{"norm_place": "pre", "init": "trunc", "decay_shape": "linear"}
Each number is 128 + 24 x the weight over the matrix's rms, rounded and kept within 0 to 255. Layers, rows and columns count from 0. Numbers have three digits each.

# layer 2 MLP down (transposed), 512x128, rms 0.0794, rows 269-294, columns 0-127
142137099099112092093094125095184132113107147158142141108128118130144076143104124088103130151130118141166166175102141105098095169073143123103121145108170136102122120116109138169142129144155164090108081131121139119188123171173138162106158103123133131069182114125151073145121116133139128175171129123164125145160141093110129131114134111169127127159057097145155126097158122138102132114142
122124130102143139153132105140175119099149118133099131140112116118113070119161099180113110139139111135093108097110132134099125118121173104101146094138137134097142115143120184162107137123132107116123106125145145139156130109134171149122159105122137132137116139111130135131120135137118129131132107132125133166119186160188117111145128104130117115118116144139115142109089165115124146162071
193144174165161137075124168139147090151126074110088121144180154098131142093080100121173149095157122101129153170088105124092115115122171134189145127113144087147143144061121088149148122130122083143132116064127139124162190150091132130130097116095176148045121102078124082099141146167029162125184119099169139102116133145201129141098131160131112205115091133117171130111071131146132160099136
130146109133135108215099098188136101087153167154100091176170181107122022142120146130126112119133132037169152105145081091111114140178038092131143120104068122157088072149104119113171119158124031140125144081092125197174137126146141142143136115148128156123170121096086137061118187143147046158159127114121177148128153177105099144140127143211073127091128100111214113112120172113172167155131
124095166138165177121121117168133083068157132160130154136119131136113199145151134104144097118140127174185135135097152156118101160165124123116065092138102127115177145111157133147114068138155122157136063074134110101143117127094132106153094105106196110139082144142124152128130117168144088121137130114097094137176153135159148147139165156118138106081109119055107127079125114142110098114111
092157141139136134166124108097137133132119134137110135116140127117125127127135137107115097122144112154115144083127130120123133116118113116117131128129145127144127135135121100108108120128125130131146141125116144140118110152145115132130111120145135133122110149157129131137130136139106150131132141117132145144139129153118118109125133140133118116115153118108142125153135130137120130131119
150123129108182133102090100087114108166156147092113145105136119120143072138139106107118147103130144102102158152139163126118111125135108157134120139113163136087127108128143136146125112126073145153111129105128125136169105176151128138121142140147144129114136178083113120138120141131117151140119132090114101082136177084172124139160180117134068159134153160104158138115095099124164150136121
129135126115122091131101139094155094146150162088158111137119109136094090183137177169094176135101120170117112122110133143154179148109147105119094140152166100097065086130132131121118151078124144189100126062066127149172091101162106174102121123133154114081146120122160188158141095134128148137098157120170146133142141072171150117085129147120126114167134127115100105137163132083137142130129
132123116113156084125171156126090141175135115114065088143143152125144156152103154108127114119104154136111124195162125160165150149140115124151088135123134116152093087157069101172093148132078090067127130129140099089147127099139126116154112092102146152155166108112068202053167181084148126141143156152107132120125150073155115123192146160170126153135112137129056112080122135167121122163136
130128128128128128127131127128128128129129128128125130126128128128127126129127127126129127129128129128127130131129127127129131127131129128128129126125126129127129130126126124129125130126128129126124128127129131129126131127128127126126129128129126127126125129126129127129126130130127130127128127129127129127128128126130129128128128129127126129127131129128127128129127126129129128127129
132107154113100148112143141137118122137130169114128112119113152156120100139148121134144164120134114075119085138130120098126147116136144125139125147147129106132130142137127168111148139101097119158125151170135100116124141095111114159135055119102124106118149159092148134140130154144126120159143130131111140102144084102156132120147143095119158103141134152172062126133154147143130086129099
109132118116141177120178119132108128152118103115122131113146102135117141133153095133139120167090153104109097110138135133135111155116145118150093180102153095122126103121136124157136120116096114141140117084138140150116168120134130113167153112143132149114179136113135166173139101079144122127172162135090136128130092094115144166118131140114094134145119121114088111089120127158107093127121
129127131126129129129127130126127128129126126130126127128126128128128126127130127129127128128126129127130127128128127129128128129127129128129129125127129125127127128125128130127130125129126128130128131128128127127128127128128130130129127128129129125126128129127126125127126127127128128129126128129126126130128127126127128130128126127126129128128125127130128128125127130127127128129127
129119139131106099119131153121116129152145150128133167128105126137138097097089143167111141131151114112127169137128147141154130161133138158098122127102117149101131096106108131131152109129134131117132133124134123124147158122095181119139140133114122107106123113115125141146124114134131126132119109142124127145103142099127128133138137105143125118138117162124127122124141101108140135133101
124170131079114162109158118124161133096155112159196127089173155117072104062113154114133113154101142105160109154132170152149076182093143055194123181138147158127134143159103112144106153094090134152128118098152148127121117146133092099184155147111105123080182075184097109138167132147144164063116111091130140159106074112081131112136114136144088078112147142150149110140131162125124076124148
092151123205098129090116095099137141117166090162086174141147141162107144172151120145125105147115121118119130089053093125063092076157201128132107128121152150100153139075081084116118156116169128059135051080189145126101083098149099150177174100149143152087147128121202113152113176104142144069130182141145159119112166086176143126147126085073131134142096174086163171148095178107119074149169
167098137155130132131120148143103110143118109102138128148124114114155088108100144142125153114128161096144100154128134126119141130139156151150142111135115103108129120117105121120148137129097120154154120116154133124112148122137158131124094120120118139136160124109111126123160132128119144122132150143131146114121105119154115137128135133100139132133141117133129120115107135139145135119107
168149153110115145085124109098109132096166174139118053091092168136008096146075181187070159074155099168130145114103074140183121122083093113185162144128201128105120103128130147128060151131163142144148047094128141128139112190137098139148109195136130169063123147142159174146185069145103148137064156158144157132121129113169129141077122105138171203132074121164107130125119142145171083089140
155185107142159129094151092116142137129112127099130135119141149142101171145104167116112136151111110080127089167125141091147113109142128141130163216134106133089121119139132093112133135110151139150110127063162119148130129140115145104110119118098156139149125086105118092120095161151127136128149182121136119125122077158162142165140155129117106131118165138113134120147112117120123083093111
111134146123141127140132130156112135121094147129170088137086159136121130137176069099159164129110161168077124121201114150114140181115125152091121108099111066114150122156124084107105113104077115197173121159119127056119159158114141198120118124124086116122137171145129096124117114128107144136164182078205122084097104165158096140102106215117183134096160116146105118127112199148096101095135
112158085108187155129151123116125137128130129134125074113130123150146101114161127062058118119113168111181129050119104104173157086103118136161148127119157136095147127190114089171107127148142139121114137074146124173184165128127139157095157159033129129128155105131092052126136073125103114065148109192095158139129122153137176177181106136164111096155149038170104091169109129154175087118130
084152088122110134075122097113088159162101130128151110142163122083137132120190119140171123101145125033113071164141183054063148178182078112136117130093163144189119128105098185089133071121106219133149117113124180140110083147217076085086117161146117176130118160139111060167119109159068121165189187085118131110124090147084196146142147168107115139148096100143162095125127185187104193003115
127128127128126128128127126130128128127128130128128131127128128127131129129126126127129126126129129128125127129129128127127128132129127131128126129128128130131129127131127128129127131127129129128127126129128130129129129128127128128126126129127128129128129128129126129129130127130127129129129127126127129127127127130128125127129127129130127126128129129129127127129127126128127127127129
152193044187122169172127121144179146129143108162142133215131197138109004145109105134156083108070148149120087169127134073163109117109109175123209119103097141054108149101139089150090158080123040142117142112152125096130130136182206109174096113169115125171118136091144108147121135086114083123115154148127169141139125069018076057155157126100099155096175109110211144062113127152146159170150
090155146131137096143112122094119168135086115128096157097138090171129092059094174108118095124125134159126153075136161113139101096124130103134110160140151107081107130139116083128140132130167143150133125138129179106147120122123089123122166148121164143123114129153135117178155095121122178090148164158109103129159116103194120107119120122160132101119125145101146130134151158177123102087138
084154118054124144127207171095125105104125151129149094103136198100178108101076122169110081131190137147130109127135138120132134115156170131136138164144105134095109122085125145101126099131059157128105210152121082174138174101032158123138166088101094159095138110157115137094144145133113112120142164161155111126085107169154133189094130149150107119130081146142106102126131146112115151181098
# layer 2 MLP up, 512x128, rms 0.122, rows 270-294, columns 0-127
080134122126142137097164115153147135086121151165117155144077167092139131130094133129152133142121118148121118116099094148130105163135104130147106131144135155157096189134126156090145104144108095143156148128109153095103135157131170112115137148106057118112138102108120074114132145106159135142098136125096110121148073131160123135129116143130138145136132103147100119141139106117115082137147
109160135087129110141100153086065165127132126173132185123096102122128109161148157120099141161098150164138159086148122164183105114150062150127109097140155142131126090133137131114179112133142161108143148182108126132137081117101155120125132118116124112143119139131098147142137139102188178150115121161087102108145101126123156117135128107126111084142129075177076149146167118124115115165116
134077129145101083157148086185119185114117110120201103152124097142107118167133164125151125121079104129133120118111153087097108129166113150119189059129155157124168145074140128131148121159073127132132116111135147104126104161122169069124102147088077126147090173126131125129134195128155130147080170144133201098138051124093106113143151145112127138101138085114183141141128150133141132076093
129092133140129108129149093145127116133150085121114162095146162137122127110163132108160097077087122051135108152129142109080087164125185127073075134124163117131125113145117122148217125132121163134148105157131143096115102118113154112118070193136113116177117129091059115107154125134127086095161122132149080133129151104130141142140169139175131103158173141138157131100094145156119135131114
167098116123115112102133167149117131125137120096136114131110144129152133126117112144136156131107154104143118163122123123133145125116134142146118132113109129112130122132123145140149123121143126130126117121133106101130149119133139106141127134097115115134147104116122111122140112119163106146122125149131114109113128107125139136120131106121146146167111139146110136110127087111136129132136
122128157146132099152137141100098116120123120106101164094103105079117109100182053106139121129101137084104139172132122138043124157128126153148124110087122088089147170111177177143165083093111155134127177184138100119119112118150134110176074142102139125169119152120103101122123194082161142095088144146137154087148141124144135133197177137149097147148116162117140132184132150146121078150118
148123136108122115108126147104156118150121133156179137147099130096181088158078143150114135133139134119108065139169142095145122105154121137135095088157091133157111143142128146144151094104074117133146111109104138092115149151055139143110178135131146186138102096125165084095130155141170115126116118161149138124157110139121163068130133186148097109078141078147169107091149134116133137113146
101136191131134124140162087129126120172131139117161135151128110122092141111165139123098092160153111161145153070134137095129139151120159101169136114139163200144137161109102120092136168124115165143123146214119162111089148129126073149120140107084149125110098084095123084073135139148166110125095116153125146085141125106125165074104127166147108130142135100128157179132150133086080145102141
125129127129129130129126127126128131129130128131126129128128128128126133126132131131126128127125132131132127127123130132130129129128128135123127133127133127130128129131129133127129126129130131129131129127130122129130130130126125131128129130120132128128128129128128126126128129131128129132130128126131127126128128133122132126128130127130133129128129133127130131124126133121127127128127
088142121134143099124097126135142123162115105114158127116133139097147116125126163159132099163105107159146149103114179130153114130123143104125130142114132118170112136125134117119130139176141149069096169106122119152119123125115085136147159136136130136147063120120133092114139114121089137154131128145123123155168173183121102093102150184105124135147151094093154129121113103114109168138116
129140139130161088113092135126149130120163167134122129136127124145136114135104155144135122063123131143187136125120139119174108106123115127119156087169108163140116115122117149069117140091155102107132126143140128128136111151103123138125114099129108139127099073125129129089154129140125164117093118088176141134102140152133123088109149143137152114101143124123168119153145154104145117160146
130130125131129125128131124131128129128128127124126128128128130127127128129127128128129128129130126128127129127127129127128128127129125126126129125127126127125129127128129127128130127127130126127126126129130132129124130128128129128127128127127127127130128129126127128128128131128130129127130130128130129132126123129131126127129133130124127129128131130127128128129129125133126127127124
108115152093125141126134099107120169154127110114149144131109115089125136169177125114148106124130113145112132114159140131105092175120136086140123112120133111149138126119139147105123116100115110109154124170124138141116147128115140122110142140092114100115079130139138120105123146175091122136104122096159159124134124136095163143144116132180110130125122136119145120150123175155157135100133
159107135163108109079119123136135103159152153186174179141108106091114105180136142177144159144102113152135136080161106116054136136144078150145161096129120116129138119128148160098114112135126082095118151159134133135116175144111143074137137105106124142128102112130129119095107134072204138117097147132108167101113140179127083114111144149088209186093131111122107147129185109106154163092187
006096127152140116136170107108083164242143115170112149123084137125104115100170091110138104102052178129141082132123132123096106083183152130129100121126153188180178138116089060137168140099127154075182111111134175074090133111152158154098134209134116149135098125115101099155100168129112141134131159127144127111193084097128171143136168139118120112123127129147159145140118109175103115128090
100129130122121120167125109099134139086118116154125145104121107108126128132147105126116087124137141165143157093134150158149123127115121119155111155161148131159137125154102130117130125120138149102121133136122132137156093121145110142122126139136133127137079139144133126123107120122140126140133130124123123159145139106125146116117129129147102098138140153128119145136144122124125112137136
099137157080181099129171177108137113156108139170151068097081179108090097149085209128117124065130178128119188148133112167117136101125124077142097128101075078130127134161163099116124098125173115117168114158118154083090123123117119095128158172128117199123128131111151139131145172108133139159039158136177133099151085081125155066144125074139132150196154105173154159142103139148115154143121
103139140120112118126118165121125104144121162163131125142130125134122109112112125131135141118105160183177181093138100170130121099129114103147120094146129132149142119095122174150114136125127090107113128157098109113143099115120118141142110149127118165133111151124141134114131106133153138103096093129135155143140171108111132095097122114137139109160100124145112129115110162128142178149148
148127127138125093121155150099118146146149146100124148126131117103156116139087180152088120130145142077166124130107157137188138102113112111139139101154148165147135126123132143149168151145152116097081098105139117196131082137132106066137128137110146131131119108123108127115132151142131121128119101189087116135151161095118157106118148080154093101135126126102145117110133093111165162182114
127133153193123123128157151124079185136125178183132119243109139108105094194090157104124199166084114173182137097166120097100158142103050127151109103150167142126178109091123094120110115121082131081169114185136131107111122156122140083118098080096124179147106074128169085131116104111134163097149120176131158113150144129123086162088115136125172126153140073122102111176134122122181122073128
093123098180131083122138107191173146136097080089152097098178122150133125096119122168125211109118114076122105156102113125105113175195121085135138046116129166180124156050198080172184105185129156108071167161129198126095115113153117117172057218133055149136088098090096058140078150112162080129078130134102145088144101150082207115154154095147093163143161110179147179119157162168102116047165
129128129129126128125128131126127131128128129130128127128129126127129125127130128126128128125128124127126129126130130128129129127131130123128126130129127131127127127126124128130131127128128128128131129126127127132127126126130127128128126127132127131124127128128128128126126128127127129126129127130128129126130127128127131129129127129131130131126130127128128128128130131128128126131128
150177095149121116120134146183146185131131117152179127180124167120083100165110114131141112109044137168179076151173146072119117112157116160135138118167112149087151145080138136124119128104085102137103142163146164109060089153174189110129102118094122119138117142100120118135128156084120114132121165143141135096151083107131133106143119114112089129114159102098217145104143109149155132137156
169114123128101151108179170136152122132165162129119083168105173124156117159152142159143201142118131102127090139108063099105162142108110116155137086097115122120106118134110148170077133100095140136115113139127080165115123137123114089138099151155099137120137116125120121111169141139161107129145138128111149120111167172105141111132129159116129147158140098098111149108116134110146154114127
123140234117134109128173156146100163103126103098201162214126124142105125149072124112127097131101122153123093067094111086106126116134156147154096131086101150112186159131117150134126099126075154086161160142112140102081156156073121126163115146060135134174102119079089079077131136109111160118111134176122099066121138164139148140124118184134119186169180129119104144182157141095094139124164